From a checkpoint of a small transformer trained on Wikipedia.
Size: 2 heads of 32 (1 for keys and values), MLP 128 SwiGLU, 0.595M parameters.
Each number is 500 + 40 x the weight over its row's rms, rounded and kept within 0 to 999. Layers, rows and columns count from 0. Numbers have three digits each. The size before them is the row's rms in percent of the matrix's.

# o: layer 6 attention output (transposed), 64x64, rms 0.128, rows 1-31,33-63, columns 0-63
# v: layer 6 attention value, 32x64, rms 0.118, rows 2-31, columns 0-63
# gate: layer 6 MLP gate, 128x64, rms 0.17, rows 0, columns 0-63
o1 103:471524484524530492518506536424463462426492474463480483540516580550536503473498535448447482527543474532506453479472510456475490472482448546535397522498447468508594535454562533472542552502540566
o33 101:491505478478582541538493516492422538484526484462543582445514502527484485503486483553513556479547496528533371465543450561453535526529518493448450474456502507483423489512499535436527475465492446
v2 101:498479478564489540419540444554460502471460497540460494453450397467479527519440520521500562531448445532463482502459491540488487540551496512488480535455580419492474498484503508509563464446545549
o2 113:523478493508453526544525443470524475462507461518609497492514452510477513458487497506429466511492563535581535446474541500445479499424482452578486447449477491565399475496452470469497499532476489
o34 087:494512521517492501509442489496480471471556504480496593466500425543536471483486539504451515454507477534515476478481510668514457445423511516493473477452509498525492437522575453451516505528514549
v3 095:488554503477550550507485455460470491503545548441487492450515459490528527491499515532577510537526490526438513517447572502538611541557580537491539459522435469497492482564531491492478598503461501
o3 099:529445489472523486544505468447475539429495515500516474454508465555504490499547530502493460513464544473498428507519513500527524513465374558377521494507436453542470510549546533554494475570479519
o35 093:494519553545535452488470516486504496486561492513448454478489556504485482501503542461607475550477558521485435474509488422475509533539509446571516432545489510505496607529559465426479537471474477
v4 095:528524420520504479449519537479541488547518447451473557530492458480562505462480459507452506472556581564602569515556519459467482439476484499442510496521502536516483486453452508553434504458464522
o4 110:445492503494534506504493482518579522583556510503445567495526491476562513511494551545526500462561514586506524464456480446513452442543516457515472514521596519543573506491559551548536500526548534
o36 079:480518448462444490524530582523497551478506490473507542485508535453436458498435430468450423513509529448520458417538467418525467529460563470426518507477574528513456534489537500500494503449510520
v5 098:491511492460538402478474409510529499607477470458559514519529505456509527571486548519509490452465502547488418444529460480535531478493542493532517529512504460523483577430523559464509465468455489
o5 117:461488474500538463491495467485480479527471458493582500530512525474499491530523499511459477460544496473471448498510502436506462537477490520506477588479515498529449696448502481431491533467528469
o37 088:512522489485532477503480440432519484537456517533516518491566498464514509539546497572411500460528540498481501526486495419527572498527524433472502554434482533557609592496495498498490483536480565
v6 115:445447509587500558469484550663475475465520494477547545557492432441504531482502504465486503509471489486473454471421504478461559483486505535526470490509516464487484537506447464544442523493506488
o6 118:533460481520457542461504530489572513532461500404548521492461494503461487467522437453473477495409546554498441457457518538482441546526459455494535473524444479536395538482481464451534475537514522
o38 082:430420489507507486430486498527550483501530526508570571539597549480516484487494557528517516466422517451543547517462458458485519551566475541497527448517511550491526528498414501539521550495520544
v7 107:581558490537482520490449530472461462480547534560455492483501540614503536531495484418577508419501482467518539469472527532500522551434513472511417543480456505455505476455519483452523487500529536
o7 125:499564421533489500543545514517446434491540476533485497538453556499457486509550514490474442417523492457480529538526511582470497417576496534485523498554521495456561452507489456482467565449473552
o39 083:419512487485492539509482526519487525496612486435458442473503564566455549467457490486563509468555506507450460516532488585516504535437489476484481463473485528491437441536501508543528508491583446
v8 097:492439482516471514420531436488439461500488471525486507504529510452436506530502431430501436512436464452533555442520534485538545547475461506517527455506488475444490485460445502517433461602524453
o8 094:477492483514410580538526520499481486489525519450523525498527438553461523491489489518524489552443432422532497492460490529407484487477501478481496485616527518548540410472487469463446554474483523
o40 096:530506506480426474437499526517583459557447483478539496496498453470440494547553403498517469507445485485475568539512503543573501522486431507511535462502490499554536524435520513609532497548498501
v9 106:487456468494522513544538508482619480472447531541423488497454548592466548553489526439482488494517608536535543519552500475484548500465539492504517424505475519507528534513437507479526524506559501
o9 111:388523469525469488484463526562508458543510510462483478513483457547449504448519483483475560587526515422514563498515503467565538440516469488529535479505567542495530398528488508551474544463495528
o41 097:475455467534499483469485455513570512549467484515510459463527500576574487487454522495497531557505569461510575505518418426480528480515578549510527419496513523480519549560492504465475497484427572
v10 109:461511505489514474476464580593459549601424462444451484549437535494576501551510515515515471449520484506571438467549465544530515519479567517490495526500489553473538483479527501507524461511542531
o10 121:451503508459451491531473490498492453515483467508541531546517494443501481554595474535437492456529491404533563514507551465531509446522510572527520535529524459482564615460481487483503475467538561
o42 096:456483573454504542508488493538477537446436570429544474502474495494516573476428479479441488497496462484439486521511485523451502482452526548417476497457467527487533451607519494554528430530486497
v11 108:416448439489516446475525503558500598519555512484497524502467530442462455454496529555495550456544436423552477504489514502439513444481528465448502500526485475535507536540455458483552460446554515
o11 109:524523537556472461452479443533497526482564517505523548549444539489549476556506565530550469461463496522472445505484410490528480456475526537483458469448549507544364540529491517532490463532524495
o43 101:447473503457495498514555490541476518574527530523555561518475533507523507467447508434471491395525463476499506501456471474508516471449466526439479495440510453547536457562423531594524465538511559
v12 091:521444536512483449466529549499452541525483465493494493561520451512490451504457517410493475489497469461488506474504493502467502602536513458535506537416393526561478514501527463563480571526444437
o12 103:568481515504449484471500575455388416590529542532527545531483512461546535558473494513532462460426469566456503507489549510464485502557535481464453485486494461487502479469505526537544516437511500
o44 078:526459534591434436456480473460526551526490523506497534522491441462532460515489537551473496549470511480487522511443501510567477500459451515531513468491473479410628519529468424491541541525470482
v13 092:411519539526517477441542462469518543444488428549514566477503441494523549469590534490541533532495535486531463505470555507502427542471469557494468487545527471503485465468524524556514598528470459
o13 096:430508505521470475529433453528547555512565499475529497473549469490460479507574465491458519479470537563554468498559540546489460514437443464525452485533523483580512497518476549470582449554563524
o45 093:498517517504502461475544506443500500434509435546498460541483512493503513551585506501539500539533477481441502530502500509507466536458447516538443487522502493442401563413524567510462601454436505
v14 104:529518500455511543555577528494491482582507458503516569515503456472483491501599526549496481424573461551503517544466481512437450505469509487518429529536508573422481493484488533535482567543512532
o14 114:474575429485547502515504515511498578583548443429479466579482496451561526492535485443518440421502492496517470488502505518511488457522518508547425492529587488511519513499422513542512473484526553
o46 092:482540532452466576534488554514435501435552472446542482470531494507467497473515498465460486444539461489438446533501494445435537507462519453453474570525506476431417510473545563537532443471526526
v15 102:560538562549520552428519503508533458491523544380523444527469434495494526530525523459538588490549528493476470485485563488493476517507490425522511516482483517491479532497462545516537426535511410
o15 108:537473510565416502528486485533498547573560530440510581511492541524533450423539473509535457494454528449536555488483473533514481468472521432494524478489478554490431550511506444451482546572501449
o47 091:518508465534499464485429564491539472524656520500482514539509499515558556508478519493499499545572486541447478552516453513491502537567488468509541487555470549496530544491593540449481521536508476
v16 106:465454417464497581495500499545499486558448541534464485529480524496458476529525447551479482466438469441530559450448538475452458384533559515523448448503529471541487504501510435514500498535469490
o16 111:548481512462489547453587482530466561505546504501515533513457454520518497470582427528507494479494541473517518503426510568518497506499467460476469549514563473480520369492531437542420471494492513
o48 094:448538525460455516472562443520488492536438524512504488507535472514496449552451488526467511423436498488616503485492469423537534484481497532497454519443497523496617491526445445536497460516539529
v17 091:504559455491498499398395499484459554463502550479490427417541458451530489516494553458492532515526486541518512472552513469571494533500536481497478497528526549541479520543433521494487584563489493
o17 100:552464554495415459544431524515427443516523462495517500496495497523536525502494513459505531477484494492461454444471424499508480460505498457421560567497446491589476562482547471507484447542534426
o49 084:542627500542503406519473490540487546516493491500434467486450467463477529530496544560558522529507533466593514488497505485517465506498496570580523534548540477556508547462477483485517511502556442
v18 096:502455475471502503573527545512425543455478502571543540397508525493460533513489484551518533524568475467485481471534478490539542579465518467540426487467539475522522473462470454564505446500437559
o18 098:536507455493585520570529466530486505468531483507550413537473472525537441552500520418505506449511486550453463557499537463468484469530452461514483528534515504441540432519438488439584457472484515
o50 088:459454555545472465531483521497559506504511549572447505459533530469504584503549539450545482551506497492509524490503499447555555481521586535553530510481472479557577406543487525476575470518512520
v19 095:497500549432509462489493489506462495480502436465538517549459475433494501495477469446494499534555486539471514498517574389434519505499469424538496482456500435505494558460504477408446499460542578
o19 103:520461512576486506527534501540541450463452500438438526552391520541460513496516536510529424517498530550496443493502498383447485532525489483432470479512536510516400548481492517513502487511524487
o51 089:545480471464555462503454503518554467579421520606521527542558426491530462482518502510463523567537469542517496530513496434497519491542499465478543526494534570525536536450530439449477506511497571
v20 104:462536480546497465555485469513510537440525461454494512598490505493486623490507485437477514419490459510558560588501497572496425484481492465466479464494552510545499470530475466560511488499501477
o20 122:497481471511513526501414500529498522615488480560479513450464506467520475485534524536505532409469454508556502541501521597526419516536532536533479459487597519565504509486556531534507542479522516
o52 078:446456512471511603544551554577533509517490477453512494510487478503478548424499470525544543476457564532492502515526492535511490481520563496497477462416499491486380441504498523536542446462558488
v21 096:481480484540504505417512486488507511518526412569553514405480458470551525489503475466480520505483467480532487458533469449459498446512552516498567492437396498469586535491475465450460544536536531
o21 113:490480450485462475481488474494487460452554516429491516557492511539458542513458497576524436497542497551455480514466452519441522438492470506448477460541537458570616594497481488480545476509532536
o53 084:437483457520538485452587447563529565501490460558520541510534527477534515496481475493414534559533515504491567453453428476445463434508430500517535521479510452547527577518493494513523536503534533
v22 094:487546547512513449574435471480504508578439537451468508502505472458563434497491482533560482519515472471470445528509465503460495418482494443464506480511528544507466528439476575596532511497451558
o22 109:480500511481575527551503517483452514543510480547504482427472488544482491547528523474523561491510518497469460482585479451523554601545509531477525490484451461468445614459479447429529481546513463
o54 088:489534478500519511554466552447469445503336550483527501487539525502498519578513448500421439542443494494531483517499483406507540508506472488493484567527487532467476520498496443477515506494445497
v23 088:519479548528531527514585553464554400541528511497529494531568424455528500498504579499538505471475491515501531485472493496397535471472487448523456447568486565558517472510478501457465497562518486
o23 097:437487451483581521463504518490540537560602558435463577527448553547493558466479523478557510471507538467450536404454503555542467528463514532496496447487503480503484514506482502504485540529452489
o55 088:566482537492503534443492534470562483473504513516510468504543445481497513530595636497534499401485550489475475521486489400548529465457466485556493528530484465495513524438463487508472528480464510
v24 097:473544518508495516523467418532519499606461483532524492508509457528522522513548450514522488562436472491530447512547556456523550543473486490537549584537483581514489500475397526468527528473506568
o24 110:427535463482530557575460534498524520462464477462509521451502545515452537506563489518478450417514462486442455467565496410438521531511507502461510437521468487528506552489511430446526488490500583
o56 092:506581488521535453490504398516472485520454486491468464471492492475526442539527473478459444626488530497498520526484435432574555490542459493503538512521464554492533547469449535483466457443517520
v25 091:505515550524514565430521466552583493455515500493438539521513462560480485489480399524476488546536452474429541518476469534574499444478493465475442499539488489491455507446573480552486504575535509
o25 098:527493528512494443519453536421500514525613508514488490451481469564488486476507484508474473565500535483437484405499504592446519504535491502457451487541519502491445387481533522549471493489545466
o57 080:587445499497487546508424511510471446486563561471500488451489535513502515555542436502434501533477414529547479557545509609480557567517475529505488530556551529538467483501504501495483492526533533
v26 093:432428525456503483510509459479372462452542518431516493492501441507501473441511467505503525547528509501469511597492525554500429507509547491485394510541489534499525491500514498476454503543500422
o26 102:555466505551506491528504497450563574504572510492443511451453453505550528530498505505541475504424481477431499511510495484551438529432561464447443507480480563519445452480514547543444477483571538
o58 083:449505495512501420484510546560488515448448471537508479524544486517463527501555452473536494531542468550461458470484493553416494500496474547562480512524479399506446431467545522442548508543457419
v27 101:531477528559483463555490494479511505433493464508540535496489516460480514478448545532558568495462499541478562450516523484561518540550478461506500488540478580561521514436597522481565502484514388
o27 104:477470483489517485507522495503496488475564502527537499524542484511462545491498568537525601436584516494511520552488573514500460514513580496517520463424493490461396590502492557487470500486473417
o59 099:514541471519447513459486519460577556498495485558476506532515487490555504467587503482529506503499519547482506455442529589539517513466403477517507508545501546531548637508532498461486481524447464
v28 115:488468538515540432532551501510512573516485486475496489469531527516508506523505542502517489548426476535534478583486540455545488570520485527524540478505398550519465598451514502450496486492381484
o28 111:519467495462525489536526495508491537533468506467503465518534570483546504498481493480504470425445471482417423497539482449476465568582526512510393509473481583512403566494524531490556529495483499
o60 128:522510467574497461429544446465510493563470479558444539531488538492568468568538498507469475534476501490509520474472485413494474525541526518572505481512473561520536623518492447460487535487454548
v29 101:520419541554496577420528479427508478507512423502511511512458586503510530475483513479488507507534528550473513545546478456506546459508512460454424495482522548449491460540563508569564509465473442
o29 112:523478548540530453517509496493572512522522512429578544512528408509562541529436507511553539535526542532542529479454521501478521497465561554519496479569502489442567475537471598494469503496548456
o61 085:484451423537564504493484499496481476442625427471513529482421483500522491495536548468509492559534527503531545482498444549429542507520519459470539502475517506441405544503539482484552507470523468
v30 111:607516536602530485539523518463569517453509489551467487451498553449460547482507449468514474520489521570538455465474456461451502458575543457464459507449486516505515457462489508462476528571515487
o30 105:479500480540502514457475499554515506508485457437477483540492490539478550506458541563531527450519532472516523492497494573487538507552459526499569485483547453452649424498427473491520488488419473
o62 108:507531493561528554477445547472490499508557473548510623525485509457533527486556473552470444555502553532514444416519525486434480489565494503504467557495505473523467522508509562435475549449462517
v31 094:513488426486524570542473500404482456504502509563509501495476460523595509459478601506445457475508533445555421477467486438540516577490425482504512473505496507495492532472547505533487448509523477
o31 105:455508487485496484500534471489502506532511498454506485524413472545491509486423478501436506559564564515487512507468549431461556496460457463544553475522483564467432575539430560495536550581503487
o63 079:551469498511493461489504489509512536591475492495440473515501560459536463559434460516565513473450469442562545510441563449495500498486469526567534518502478482504539556429459413500457524496563453
gate0 100:510530495498456575548519503543470497470550496545579498551496418492550499499459557453496567568535487436520518524506454439511503506499480462439456504474540420493504552566450462555523538466551503